Weights of a small GPT-style language model, trained from scratch on English Wikipedia: capped logits.
Each number is 50 + 10 x the weight over its row's rms, rounded and kept within 0 to 99. Layers, rows and columns count from 0. The size before them is the row's rms in percent of the matrix's.

# down: layer 6 MLP down (transposed), 1792x448, rms 0.0482, rows 1358-1417, columns 56-111
# up: layer 6 MLP up, 1792x448, rms 0.0966, rows 1359-1418, columns 56-111
down1358 109:55 46 48 51 54 56 63 50 48 84 41 44 46 61 43 40 50 58 40 53 51 52 54 61 48 49 41 39 31 44 35 60 58 48 60 39 63 57 56 47 64 44 63 39 77 31 66 57 32 47 51 67 46 54 65 64
up1359 095:52 47 46 52 60 42 45 53 50 22 38 58 40 61 56 44 59 60 45 58 54 54 43 36 64 43 49 48 40 51 43 43 37 43 53 46 51 63 44 55 49 49 60 37 75 33 47 44 52 53 59 60 44 41 36 59
down1359 104:64 52 49 40 54 45 51 40 42 33 52 45 51 62 38 45 49 54 53 55 61 54 54 50 49 70 55 43 52 41 48 50 60 46 47 38 60 55 70 37 52 69 46 54 49 58 54 61 52 55 61 57 44 51 40 57
up1360 100:56 53 56 55 54 57 56 63 32 28 58 64 30 58 35 45 41 47 51 42 38 59 51 57 48 40 49 64 53 16 39 50 36 29 52 59 41 68 43 42 37 59 58 41 65 62 38 50 53 43 51 56 50 48 42 47
down1360 099:48 51 66 49 66 48 45 62 47 61 50 61 64 27 53 55 66 50 71 63 54 71 58 52 87 51 62 36 51 59 40 62 47 49 59 33 66 45 76 44 56 47 36 57 49 54 75 44 33 53 49 52 45 48 51 38
up1361 104:56 41 54 59 43 58 65 61 41 50 20 58 54 51 48 40 40 51 56 40 60 41 60 41 51 31 58 67 45 70 48 55 54 41 45 85 52 49 52 37 62 62 56 49 38 41 56 39 46 53 46 44 49 63 58 48
down1361 094:46 43 58 40 43 53 34 43 36 36 62 40 64 60 53 62 56 58 37 65 43 58 34 49 37 62 43 48 61 46 35 58 47 61 55 66 55 32 59 49 35 71 51 39 50 52 27 40 51 61 59 55 53 47 51 27
up1362 097:63 56 63 53 63 58 42 54 59 56 48 63 63 57 60 49 65 63 43 64 57 58 44 34 25 51 51 60 55 39 64 52 46 35 48 60 78 50 46 44 35 65 52 62 45 53 62 50 55 28 57 42 42 50 51 64
down1362 098:45 57 45 42 42 53 36 52 38 47 55 48 34 66 49 74 57 49 59 46 47 51 47 48 53 48 54 35 46 67 66 50 40 53 31 33 64 35 57 67 41 50 54 50 54 40 42 39 41 71 62 35 49 40 45 53
up1363 101:54 35 39 57 45 50 34 66 47 55 50 31 41 56 50 48 58 40 42 46 45 45 54 69 54 58 39 47 48 42 46 66 60 52 50 50 44 45 56 61 51 53 62 49 54 58 55 39 38 61 60 53 30 39 52 53
down1363 104:22 33 57 34 52 46 37 58 45 42 57 53 57 76 67 66 58 42 55 29 53 53 57 50 57 50 42 25 68 55 49 48 56 51 56 56 60 24 78 40 46 51 60 72 57 64 47 55 60 48 35 56 41 39 52 47
up1364 098:45 65 57 41 60 53 44 52 58 50 55 43 48 47 45 57 38 60 48 55 47 35 49 67 45 53 43 64 41 40 64 43 39 37 43 71 67 43 52 46 44 51 54 38 41 57 40 49 51 34 55 57 40 31 55 62
down1364 099:52 43 58 50 46 61 48 53 37 47 46 43 49 53 28 47 43 51 47 46 64 60 45 46 51 57 42 52 48 50 57 58 51 50 53 51 32 41 38 46 53 43 59 57 64 62 46 55 44 62 48 43 57 41 42 47
up1365 105:38 43 50 28 36 63 62 46 44 53 38 47 40 40 55 64 56 55 54 20 47 45 42 59 48 65 68 51 41 45 63 63 53 64 55 45 60 55 55 50 63 43 70 49 57 48 61 59 52 54 42 56 55 43 57 48
down1365 093:49 83 47 46 69 47 53 50 53 68 42 44 66 62 55 31 46 39 52 53 45 52 53 44 39 54 63 57 67 38 50 47 60 33 46 42 19 53 36 42 40 64 52 43 40 53 55 36 67 59 42 49 58 53 50 38
up1366 104:44 45 52 42 22 51 51 48 41 39 50 40 59 65 57 52 44 59 51 45 49 57 39 65 49 41 47 39 46 56 50 57 50 46 58 55 31 45 53 60 76 65 59 56 61 72 39 39 52 63 51 51 61 39 37 54
down1366 099:38 64 49 41 63 61 54 50 49 50 47 57 45 42 54 54 39 52 60 48 59 48 60 55 51 51 58 37 37 53 54 57 60 55 32 42 47 51 28 34 31 46 40 45 48 46 45 54 47 44 56 57 59 52 58 63
up1367 097:50 63 41 56 57 38 57 52 43 38 52 50 63 52 65 70 59 46 42 55 57 56 58 65 38 41 46 65 50 47 35 44 46 53 35 44 37 40 61 44 51 55 50 37 49 55 35 63 62 31 47 49 66 52 53 43
down1367 098:54 53 48 36 46 62 59 35 55 51 49 64 54 49 46 40 32 57 48 65 55 61 27 59 61 49 50 41 45 59 63 51 39 44 73 44 51 55 57 49 40 45 44 45 55 49 38 54 55 48 56 58 46 62 29 60
up1368 097:42 62 34 51 41 46 36 44 52 51 27 41 36 42 53 63 34 38 57 47 43 50 31 36 55 51 64 31 65 58 59 48 47 62 59 43 40 55 53 63 69 48 52 46 55 50 46 46 64 56 79 54 53 61 55 51
down1368 099:57 38 58 52 54 59 39 53 48 42 36 64 64 46 40 65 67 44 52 54 54 52 47 46 41 48 36 62 46 52 47 38 38 55 54 46 52 47 46 42 52 63 29 53 39 47 60 35 46 46 50 51 42 65 38 52
up1369 097:54 31 62 63 53 68 56 27 50 48 33 35 66 51 59 55 58 25 52 61 40 55 60 32 52 60 54 51 56 51 46 57 55 50 56 52 55 54 44 44 47 57 69 59 52 45 44 46 42 48 60 31 53 56 41 33
down1369 094:41 65 42 43 72 56 54 47 48 42 38 52 61 47 65 54 63 41 36 69 64 54 51 52 50 43 43 39 54 62 63 57 49 52 41 54 60 47 42 35 51 27 44 47 31 30 46 50 51 56 62 56 43 49 36 37
up1370 108:50 46 65 53 45 61 59 41 52 53 25 51 52 52 60 71 42 67 52 51 57 35 69 63 58 50 62 56 61 40 48 63 38 38 49 41 43 52 46 56 52 42 48 51 35 64 53 48 71 58 36 68 52 60 43 71
down1370 093:53 44 52 41 68 40 51 45 37 40 64 43 55 73 58 49 48 41 58 40 44 49 50 58 35 47 26 37 50 59 55 39 57 58 49 46 60 47 34 43 39 43 41 45 49 51 39 61 37 36 56 43 49 46 43 43
up1371 103:43 51 55 70 53 60 52 41 45 51 68 50 44 64 48 60 56 52 41 57 27 14 22 61 36 56 50 60 52 60 59 48 46 47 47 38 63 51 67 53 44 58 56 46 38 42 53 36 55 40 46 51 43 23 45 45
down1371 107:49 54 63 60 84 57 53 45 54 55 45 53 70 46 49 40 49 48 65 42 60 74 46 54 54 52 62 52 57 53 46 53 38 67 47 61 45 66 59 69 45 46 36 62 62 57 47 46 46 67 56 45 48 47 46 43
up1372 094:55 72 45 55 58 67 43 46 54 39 42 62 52 47 45 49 54 56 45 40 51 44 48 52 42 47 53 65 48 47 61 41 39 51 75 27 56 46 45 55 51 44 38 46 44 46 50 51 34 53 30 50 45 55 58 57
down1372 092:50 41 52 50 42 39 52 76 57 57 64 50 56 64 33 44 38 38 46 55 57 63 36 50 58 59 51 51 33 51 50 39 53 75 50 69 47 51 40 69 43 49 66 34 57 48 57 62 60 44 42 46 61 49 39 57
up1373 099:46 49 55 51 56 52 45 59 40 45 59 50 49 61 34 49 36 34 39 55 51 56 48 64 47 48 45 66 45 39 50 69 56 61 55 31 71 51 51 53 40 45 54 56 54 62 57 43 58 39 52 48 50 40 51 63
down1373 105:68 21 65 47 58 56 45 41 51 63 69 51 39 63 35 42 58 48 41 43 47 39 62 49 48 50 42 64 65 73 38 57 53 45 47 45 51 38 49 49 51 53 61 48 44 50 59 50 54 36 39 51 46 46 69 57
up1374 098:60 48 48 45 42 60 55 46 49 52 61 60 49 47 41 53 42 50 49 32 38 74 56 43 75 56 58 66 50 34 55 54 57 52 51 46 23 42 50 54 59 57 54 56 37 59 60 50 49 36 52 54 66 64 36 41
down1374 091:42 45 63 48 79 38 35 40 45 51 42 51 55 55 60 43 38 52 45 49 66 63 42 56 43 49 45 37 75 45 56 54 47 60 48 46 53 46 52 37 58 44 38 45 68 56 70 46 57 63 51 59 59 51 34 56
up1375 104:46 39 59 56 37 44 18 51 60 44 42 42 73 64 44 51 54 61 43 38 60 29 43 55 48 72 58 45 36 54 56 59 60 36 54 50 60 60 51 48 50 54 41 55 30 51 42 48 32 53 41 53 53 44 47 55
down1375 097:72 45 52 58 39 63 54 58 50 40 39 47 51 61 43 36 44 32 60 45 47 46 47 46 70 56 74 45 60 53 56 46 57 46 34 46 28 34 51 50 51 50 38 47 68 53 49 49 48 36 47 48 51 45 52 33
up1376 094:53 45 41 42 55 43 50 40 40 43 58 57 44 47 48 56 43 67 55 42 61 65 62 47 58 54 22 76 48 54 41 60 44 61 45 50 29 79 60 45 51 54 44 44 56 51 54 46 45 38 50 49 44 55 54 51
down1376 101:32 62 63 65 72 47 46 64 52 69 56 34 42 47 49 53 50 37 49 40 49 50 52 52 46 46 59 42 41 35 39 52 43 63 55 58 57 52 43 54 58 46 29 59 30 44 70 52 49 63 36 50 59 49 44 48
up1377 111:48 66 45 51 51 66 62 57 58 59 42 49 52 34 40 46 59 39 43 43 51 46 47 37 39 59 45 39 52 56 45 59 43 66 44 46 35 55 47 48 51 47 41 52 43 61 44 49 46 43 72 52 51 47 55 47
down1377 092:28 41 57 35 59 46 61 28 48 48 38 56 59 44 60 64 64 45 53 44 53 36 35 29 43 49 63 58 58 57 47 61 54 45 42 55 35 50 47 49 63 42 50 49 62 59 54 59 72 61 52 46 47 37 35 47
up1378 101:38 46 54 41 64 56 35 54 48 36 49 23 29 52 41 50 54 53 48 55 57 57 56 42 65 69 39 44 65 58 38 66 60 58 51 41 49 34 64 39 57 53 39 46 66 58 60 63 43 55 55 36 48 41 52 53
down1378 101:54 48 64 45 45 48 75 46 34 56 67 53 40 45 58 73 36 30 57 53 62 68 48 53 28 61 60 53 27 52 44 50 53 35 49 30 55 40 41 63 52 50 49 69 55 34 53 42 28 51 66 38 50 41 52 26
up1379 100:73 51 65 43 44 57 55 44 48 49 46 57 39 32 58 44 34 56 50 49 43 53 53 41 44 59 54 49 52 71 56 59 71 58 43 54 56 28 47 50 53 59 67 64 38 69 60 44 50 58 64 49 51 46 61 39
down1379 103:65 54 54 46 35 54 56 54 52 50 56 35 43 40 56 47 51 60 55 27 43 42 28 45 47 57 39 33 49 49 45 34 42 48 29 43 46 44 44 39 63 69 60 62 52 46 51 55 36 53 45 67 56 65 60 76
up1380 101:53 71 64 56 45 59 43 58 62 42 59 53 71 38 45 56 42 34 35 63 47 59 37 54 57 59 38 41 45 46 45 48 57 38 70 50 52 54 48 44 44 48 51 49 58 49 54 48 33 45 37 61 49 66 44 40
down1380 100:46 47 49 52 44 20 49 54 23 36 60 58 30 42 41 40 43 52 53 58 65 55 51 56 34 33 57 46 59 58 41 57 51 54 44 42 52 48 49 52 54 30 54 50 57 47 59 53 45 52 69 36 41 39 54 64
up1381 101:46 63 61 54 52 38 56 45 61 73 57 42 38 56 56 48 57 42 55 54 65 29 48 41 45 56 51 48 51 55 54 53 56 63 41 49 61 43 50 50 39 37 53 49 56 46 60 52 59 61 53 32 56 29 60 53
down1381 100:62 58 33 43 59 45 67 62 49 47 54 42 48 63 66 57 50 59 44 63 70 44 55 58 48 47 58 53 52 50 53 47 46 48 49 47 42 36 65 39 71 43 47 47 47 47 40 50 38 51 46 37 54 66 48 46
up1382 096:65 27 45 50 58 46 49 43 36 56 43 26 56 56 58 64 64 60 40 59 48 49 53 45 50 42 33 53 37 46 53 47 53 64 45 50 43 37 45 61 60 51 62 45 54 53 45 47 50 68 56 58 45 65 55 49
down1382 091:47 47 54 74 29 72 66 41 47 56 43 55 37 64 48 49 21 42 65 56 74 64 35 55 62 45 35 51 63 54 48 56 51 50 58 61 59 47 42 46 60 49 55 64 54 63 70 45 23 36 56 32 62 42 43 52
up1383 105:91 72 42 52 58 52 59 47 40 35 43 64 30 47 64 29 51 50 42 49 50 55 43 34 53 56 44 36 68 59 44 64 64 52 59 39 42 63 52 42 50 55 35 55 51 52 57 59 64 46 40 55 63 50 35 57
down1383 098:43 52 51 56 48 42 56 57 48 53 33 45 37 52 54 43 69 49 48 46 48 59 43 56 64 72 68 50 66 47 47 48 44 52 42 28 57 48 61 71 51 52 42 65 69 44 47 52 54 42 62 42 55 44 51 47
up1384 094:69 49 54 63 49 49 37 63 62 45 60 46 46 50 59 52 58 60 48 53 37 51 31 72 42 47 55 44 44 59 54 41 42 50 68 40 43 75 58 42 43 46 58 42 50 43 53 51 52 28 46 43 50 50 50 58
down1384 101:49 51 53 61 53 49 34 48 55 43 46 35 50 52 40 54 32 38 50 66 32 59 59 44 54 53 70 60 63 48 56 46 54 57 57 51 50 70 51 41 66 52 37 58 62 54 62 55 38 59 65 59 28 26 43 59
up1385 103:45 56 45 66 45 45 37 33 52 36 53 43 35 55 38 53 48 54 68 35 44 54 55 60 52 57 54 54 57 41 45 52 51 40 53 40 49 32 57 38 34 54 19 49 61 47 53 67 57 51 66 57 44 50 48 38
down1385 093:50 40 59 48 46 50 39 30 78 44 61 62 35 62 68 44 45 52 49 63 59 50 57 56 60 56 49 42 71 54 52 56 45 51 51 32 53 37 36 54 53 52 69 52 53 68 44 49 51 50 42 51 47 42 44 50
up1386 097:36 48 48 47 54 55 41 47 42 51 47 37 53 54 56 66 69 58 62 44 53 37 51 64 63 60 38 40 60 51 61 52 80 40 59 65 54 60 41 43 20 56 57 52 53 52 31 59 41 48 52 68 57 53 43 49
down1386 094:55 45 52 51 49 56 32 49 71 48 60 55 59 61 48 33 48 46 50 62 48 56 45 31 46 65 50 48 62 50 51 71 40 47 45 55 30 61 51 63 49 64 67 27 51 45 45 82 56 56 50 38 57 65 56 58
up1387 095:57 57 43 37 44 61 46 53 45 35 44 57 53 48 61 47 52 46 56 54 60 58 45 17 55 40 40 58 55 36 49 47 56 42 44 41 41 55 50 51 50 51 55 49 52 49 35 48 38 47 66 58 44 47 52 68
down1387 103:47 35 43 46 52 35 58 52 40 49 51 57 52 48 41 52 47 49 26 42 60 70 33 47 38 67 56 52 56 40 44 62 54 63 46 42 42 35 52 43 58 41 51 40 60 43 33 59 49 50 60 59 33 52 49 53
up1388 094:47 48 44 43 49 58 38 37 53 41 46 36 54 43 58 71 68 58 47 47 53 53 52 42 60 56 44 38 45 48 54 44 51 48 61 49 39 52 46 63 55 48 49 36 47 45 49 65 57 53 48 38 52 43 56 40
down1388 099:52 32 50 37 54 62 57 46 47 44 58 54 45 43 55 39 56 69 45 55 60 30 49 47 34 50 44 64 54 54 53 31 46 52 39 46 55 54 60 33 48 46 47 41 65 46 44 64 50 43 54 57 42 49 48 50
up1389 098:61 46 33 74 45 45 64 54 47 75 41 51 41 39 59 62 59 62 35 61 31 67 40 42 51 53 71 56 46 52 44 59 57 52 39 63 55 56 55 59 61 41 52 40 50 64 70 40 49 53 54 45 60 51 56 67
down1389 100:50 30 65 36 40 62 35 26 43 40 48 51 50 53 47 66 75 52 49 44 48 59 55 30 53 36 46 53 49 48 60 64 54 50 50 52 54 51 44 56 38 48 46 46 61 44 41 56 42 69 48 49 59 25 55 36
up1390 096:50 47 70 56 50 62 44 56 47 57 57 41 54 56 48 58 31 61 71 36 54 72 47 42 51 61 58 49 33 56 67 52 50 35 40 51 63 67 36 64 51 59 53 51 73 48 33 37 56 62 58 57 33 38 57 54
down1390 089:40 44 36 35 60 60 35 34 48 54 53 41 66 60 47 58 38 39 57 41 53 63 36 39 28 33 50 69 41 50 31 42 50 42 62 65 61 56 44 36 43 50 44 62 60 55 63 50 49 67 69 52 54 41 54 50
up1391 098:41 54 53 52 56 37 61 34 43 55 38 52 43 47 51 56 47 55 43 48 50 56 50 45 41 48 50 60 29 55 49 48 39 54 37 61 63 57 43 45 62 53 51 51 49 39 58 44 61 29 39 49 66 36 59 57
down1391 093:63 71 54 61 51 42 38 57 49 34 37 62 53 38 61 47 59 36 45 38 58 66 67 41 57 45 52 55 36 41 36 56 63 56 46 43 42 35 56 47 46 69 25 50 46 76 61 56 43 59 48 48 35 44 42 36
up1392 103:59 59 56 47 34 30 61 51 46 44 57 59 58 55 64 50 56 42 68 48 52 40 46 55 67 51 58 44 52 42 65 47 52 64 70 54 54 57 47 22 32 41 66 52 54 42 72 53 56 38 51 46 51 48 52 53
down1392 097:37 44 64 55 76 33 49 52 53 54 38 45 50 47 49 46 42 59 34 44 45 42 61 42 57 60 56 35 69 38 45 43 42 48 51 42 45 48 66 45 47 44 54 49 51 70 44 50 52 51 45 40 50 47 59 41
up1393 097:36 43 44 62 59 72 30 58 49 62 46 51 41 32 50 37 46 38 47 57 61 58 48 40 57 52 58 46 65 32 35 51 38 61 61 53 36 60 60 43 53 52 29 39 67 61 41 61 48 57 69 55 45 40 58 49
down1393 095:55 45 52 45 63 59 41 46 53 62 58 50 33 38 53 50 49 35 53 48 57 56 52 48 68 45 51 55 61 50 46 56 43 58 56 43 54 37 39 63 71 33 34 52 63 44 60 64 27 59 50 56 42 55 30 51
up1394 095:44 49 56 41 57 65 64 47 37 50 47 39 43 49 57 56 60 59 27 67 34 43 52 40 37 49 56 57 56 47 49 47 59 70 37 43 60 55 46 54 39 46 50 55 55 80 53 33 55 59 50 73 24 42 40 52
down1394 098:39 62 40 42 63 47 58 51 48 56 45 35 44 45 46 44 51 55 59 32 61 36 56 33 43 71 34 61 56 38 38 65 50 26 49 44 44 39 43 66 70 64 43 39 64 46 43 25 58 49 55 56 58 66 36 59
up1395 100:46 35 12 80 36 55 51 59 29 50 52 56 35 63 42 59 56 43 48 43 53 25 46 59 37 42 44 52 45 55 66 47 48 43 64 57 52 60 55 58 75 47 30 50 56 37 56 67 46 34 42 50 57 34 54 43
down1395 096:60 51 52 42 58 57 45 49 54 36 45 51 60 50 47 56 48 51 35 73 48 53 48 54 49 67 64 56 44 66 46 75 42 48 50 49 47 45 36 53 56 59 44 43 36 42 45 63 49 70 50 59 47 49 46 60
up1396 103:50 49 47 49 42 45 42 51 39 44 37 55 58 43 50 48 54 45 51 62 70 44 27 68 51 54 60 58 30 37 60 55 51 53 40 33 46 64 48 55 60 33 57 18 30 52 57 48 49 47 56 39 52 56 58 39
down1396 104:31 39 51 53 54 35 45 47 56 52 50 39 47 48 40 60 64 58 49 34 38 39 53 59 52 56 66 59 58 63 52 35 47 52 42 56 47 27 52 35 44 54 53 64 50 57 56 52 39 65 72 64 28 60 55 46
up1397 102:66 52 52 48 53 45 56 41 37 65 65 83 54 57 48 37 42 36 48 49 77 46 39 63 54 37 46 56 37 51 55 43 50 58 37 48 48 47 40 45 54 43 44 47 57 39 65 41 69 48 55 39 59 40 60 67
down1397 105:33 56 41 61 44 53 57 56 65 43 57 61 54 26 61 63 56 49 53 46 41 40 55 46 48 67 46 47 61 69 62 49 52 58 44 52 31 42 41 47 51 52 59 46 52 59 40 39 60 50 45 57 58 63 50 45
up1398 099:49 43 52 41 67 53 42 56 48 66 48 61 37 66 57 43 47 44 54 44 55 53 50 41 37 53 73 68 60 42 38 54 38 40 57 55 52 64 48 50 53 47 54 42 36 64 58 47 42 54 55 47 53 39 48 53
down1398 104:74 48 63 38 49 44 65 54 34 54 38 49 47 43 32 46 54 49 55 49 64 63 48 40 78 72 67 74 31 47 48 37 42 68 52 57 33 47 38 55 51 39 39 49 51 59 39 41 45 28 56 50 50 63 61 45
up1399 097:32 64 52 48 50 38 26 38 35 44 46 55 44 55 44 26 55 59 36 56 55 13 36 56 55 54 62 44 37 55 45 65 36 55 64 61 59 58 51 54 44 52 41 69 37 49 50 46 45 46 54 61 38 50 40 47
down1399 096:53 56 42 46 50 45 49 38 64 45 38 50 45 44 48 50 50 59 57 26 46 57 49 48 42 51 40 39 42 61 59 48 47 38 35 33 36 39 31 59 43 54 59 31 47 60 56 49 54 50 47 42 49 69 66 38
up1400 097:38 48 33 69 36 57 35 55 42 46 72 48 63 48 29 56 61 49 41 58 54 55 49 29 45 30 41 52 45 56 34 37 58 51 31 45 48 54 47 43 55 29 41 54 45 50 59 54 30 50 56 50 47 44 42 43
down1400 098:33 62 46 44 31 53 26 42 49 41 50 41 44 50 33 44 51 48 44 48 26 39 52 66 53 48 45 48 34 58 57 54 46 52 40 35 33 44 41 55 63 36 55 44 51 56 50 46 53 39 59 54 60 53 49 53
up1401 105:36 74 68 45 54 53 34 66 51 49 51 52 60 38 51 62 46 42 50 39 46 57 37 44 54 54 48 53 65 49 57 39 45 44 66 52 52 41 34 58 35 49 62 38 48 39 55 50 54 40 42 60 61 43 65 54
down1401 089:50 32 49 55 56 73 45 42 48 51 65 52 58 39 53 43 46 49 79 62 47 65 68 47 62 41 60 32 57 55 36 50 47 46 41 59 44 37 57 51 64 56 52 56 45 70 51 58 50 51 58 36 45 53 46 37
up1402 096:57 55 68 61 42 42 54 42 35 48 55 64 44 50 56 31 49 49 56 54 41 59 49 61 55 55 45 59 46 47 50 37 45 59 53 42 58 48 52 57 60 35 54 36 47 65 43 51 51 62 65 63 70 46 60 47
down1402 110:56 58 56 45 40 49 33 58 68 42 50 50 39 41 54 55 51 66 61 51 50 65 51 61 42 41 63 72 49 47 60 60 61 49 48 52 67 49 55 63 39 60 67 64 41 55 56 34 36 46 49 65 49 51 36 33
up1403 100:76 65 51 43 48 48 56 52 61 42 47 50 49 46 49 65 43 54 50 40 56 41 70 55 49 49 69 52 56 59 55 30 49 40 61 57 38 39 57 60 47 62 46 60 61 69 47 56 55 53 63 44 37 43 58 48
down1403 106:40 43 55 53 48 46 55 47 37 59 53 52 55 45 61 43 52 71 67 47 56 54 42 58 72 43 41 50 56 53 51 57 41 38 58 55 42 41 42 48 60 50 48 66 54 45 55 43 49 32 42 49 51 52 51 52
up1404 099:50 49 51 58 60 57 65 30 44 49 41 62 45 54 48 47 64 61 57 50 48 57 36 45 63 59 52 64 63 44 48 42 60 44 63 54 67 48 49 58 37 60 52 42 48 51 38 46 33 66 46 59 42 55 42 49
down1404 101:55 52 49 39 48 55 47 21 33 46 54 55 47 48 68 59 40 42 58 55 47 56 40 45 58 42 48 62 53 47 37 42 57 56 45 48 42 53 59 52 42 52 58 49 49 55 54 59 56 40 52 41 53 44 36 60
up1405 093:36 38 39 45 61 61 60 70 30 65 53 49 52 45 45 58 52 48 53 40 44 64 52 68 43 47 24 60 46 48 65 60 32 63 37 43 41 59 53 65 54 45 38 64 58 49 46 62 60 44 56 54 36 52 57 53
down1405 094:52 36 56 52 72 35 59 37 39 63 56 64 32 43 44 57 43 34 53 50 38 59 51 47 39 58 49 70 51 70 68 60 25 51 40 35 61 49 51 52 40 48 47 55 59 56 58 41 65 51 65 37 60 40 52 55
up1406 107:49 45 65 43 41 56 48 50 46 75 49 34 53 36 54 42 57 46 42 36 57 55 63 66 57 51 47 58 43 61 49 46 48 43 57 51 50 47 59 56 57 50 73 38 60 48 56 44 40 60 37 41 41 46 53 60
down1406 102:59 69 42 59 55 57 60 45 59 35 56 45 42 48 57 63 52 60 65 45 44 42 67 55 45 55 71 62 47 42 51 55 42 39 69 50 74 53 37 43 71 48 58 53 57 54 39 35 62 55 50 54 57 55 58 59
up1407 104:64 65 43 47 65 36 70 41 64 48 41 43 53 44 57 43 30 39 41 51 60 59 35 58 55 48 56 43 30 48 44 64 53 40 67 49 44 53 57 51 18 55 57 41 25 44 49 43 55 56 48 54 54 51 49 48
down1407 102:36 37 40 46 33 73 74 56 31 43 68 44 62 41 68 51 46 34 55 59 56 49 34 52 51 58 60 55 50 84 59 44 47 55 57 50 56 51 57 50 34 67 60 58 45 42 52 48 54 46 53 58 50 50 69 54
up1408 102:54 46 42 63 41 59 54 56 61 49 56 58 54 43 52 57 44 51 53 45 49 57 43 54 45 43 61 47 54 71 55 36 62 48 57 51 59 36 56 56 48 60 39 60 52 51 41 37 51 49 43 52 54 56 47 55
down1408 098:45 49 45 48 69 59 29 46 50 58 53 53 42 55 33 43 50 44 56 46 53 42 48 44 57 56 46 67 41 38 64 62 48 36 42 60 34 66 41 37 48 56 50 48 44 60 59 41 51 62 54 39 66 58 47 45
up1409 114:37 49 48 49 41 38 53 60 50 41 48 56 30 55 49 54 49 61 43 60 54 30 40 47 59 47 58 38 36 74 68 32 47 43 36 47 38 64 37 43 72 55 47 49 35 37 52 60 56 47 48 63 57 45 40 60
down1409 101:31 64 34 55 49 30 59 54 47 53 49 71 39 62 42 60 41 59 42 57 55 57 51 67 67 33 52 45 26 54 50 55 58 54 43 59 57 62 41 14 62 34 40 25 41 42 66 56 56 56 39 55 50 62 41 52
up1410 098:33 47 48 42 42 43 54 36 51 53 64 52 31 43 59 53 52 58 58 55 52 61 50 49 55 66 50 64 48 57 45 51 47 61 64 61 44 55 33 47 54 45 50 35 52 39 51 51 44 59 55 50 45 53 70 53
down1410 098:49 57 64 58 45 46 65 32 65 47 52 50 41 71 63 43 58 38 33 60 45 49 59 50 47 46 54 50 50 47 52 45 57 62 45 42 59 37 60 38 55 48 32 50 48 49 52 31 50 56 41 61 44 47 36 53
up1411 099:57 30 68 63 48 62 54 47 34 46 52 46 39 41 43 49 47 73 53 44 30 57 61 71 65 46 67 47 55 47 53 55 63 46 58 46 61 50 50 58 43 62 59 44 52 55 59 44 67 47 39 49 46 39 67 34
down1411 103:54 45 52 49 42 63 50 42 59 49 54 51 62 61 53 37 50 53 59 62 60 49 56 36 44 69 57 63 68 55 38 53 51 59 39 56 40 45 55 57 45 59 60 37 57 49 60 61 51 59 41 36 60 59 40 28
up1412 099:43 40 33 39 34 62 38 35 46 43 56 58 58 57 59 68 55 73 47 50 45 57 58 46 56 43 51 36 64 63 42 61 60 44 65 38 47 62 52 60 44 56 55 35 43 55 59 40 66 63 69 53 73 44 45 62
down1412 095:54 64 36 43 58 46 55 40 44 67 49 60 50 44 41 43 65 49 57 57 68 61 60 57 50 48 42 32 38 61 52 53 37 45 45 67 53 43 32 43 33 54 44 73 48 54 60 51 57 40 60 63 55 64 46 42
up1413 108:49 43 62 45 49 45 50 55 53 48 51 47 47 40 60 71 40 39 50 47 55 41 42 43 42 41 48 60 52 67 60 63 48 44 49 37 73 43 55 58 41 56 50 46 55 68 46 41 47 49 37 43 54 65 45 69
down1413 092:51 40 61 55 43 34 50 56 53 48 43 59 45 53 38 37 50 49 45 65 45 49 52 46 47 56 54 55 68 57 48 42 67 51 48 46 49 39 61 44 39 42 49 49 33 49 50 48 47 36 59 38 55 28 61 55
up1414 104:43 53 40 63 54 45 51 59 61 58 48 66 45 28 59 35 48 48 58 33 59 57 56 55 52 49 58 57 66 48 50 55 57 72 54 40 66 54 57 47 36 54 62 57 33 54 50 33 60 29 54 54 55 33 51 55
down1414 096:40 29 62 52 51 51 44 40 61 33 62 48 42 61 46 50 50 51 57 43 63 35 43 39 70 53 32 50 52 48 49 45 41 40 45 33 47 42 46 48 55 51 56 44 57 50 43 43 47 53 52 34 54 63 67 53
up1415 104:46 51 44 29 51 33 32 58 46 48 51 54 46 54 50 38 65 44 46 40 43 43 53 51 52 65 46 38 53 60 50 52 52 52 51 54 55 45 43 42 41 74 57 56 55 32 58 51 48 35 37 57 38 36 35 43
down1415 103:47 30 61 45 54 65 47 44 65 40 58 35 69 46 57 52 42 47 55 60 45 57 60 66 50 46 55 54 41 48 38 61 48 52 50 56 55 44 55 61 32 54 56 58 57 67 36 37 33 39 48 39 61 33 68 52
up1416 103:53 43 43 39 64 49 47 62 50 45 43 43 37 34 38 48 40 51 69 53 54 34 53 48 55 81 52 46 51 45 53 49 50 64 48 64 57 60 47 36 74 57 52 38 31 38 62 50 45 66 49 39 32 36 39 55
down1416 107:50 58 49 30 62 56 66 40 42 50 45 61 44 31 49 31 52 56 33 62 42 46 45 49 50 61 56 56 62 52 58 51 58 60 62 54 48 54 34 32 68 44 56 51 44 64 57 32 48 43 64 35 33 68 69 57
up1417 103:45 53 47 58 74 50 47 45 45 55 57 60 48 60 36 44 54 44 59 60 48 49 51 47 46 56 53 61 60 37 64 52 46 43 64 32 50 55 49 29 57 61 29 42 58 52 50 69 62 46 50 44 52 55 46 51
down1417 097:45 58 55 62 59 39 38 44 50 38 52 39 47 57 61 60 63 51 39 40 68 53 40 56 30 57 51 42 40 55 43 68 32 50 43 52 52 62 44 55 40 46 53 36 53 63 67 61 50 47 54 51 43 61 49 54
up1418 106:59 52 48 46 62 32 50 46 67 60 45 42 64 54 28 59 72 55 63 43 45 51 56 46 49 55 43 46 46 61 60 60 32 55 58 63 48 41 52 38 48 42 68 28 45 35 40 39 41 61 45 37 50 50 58 39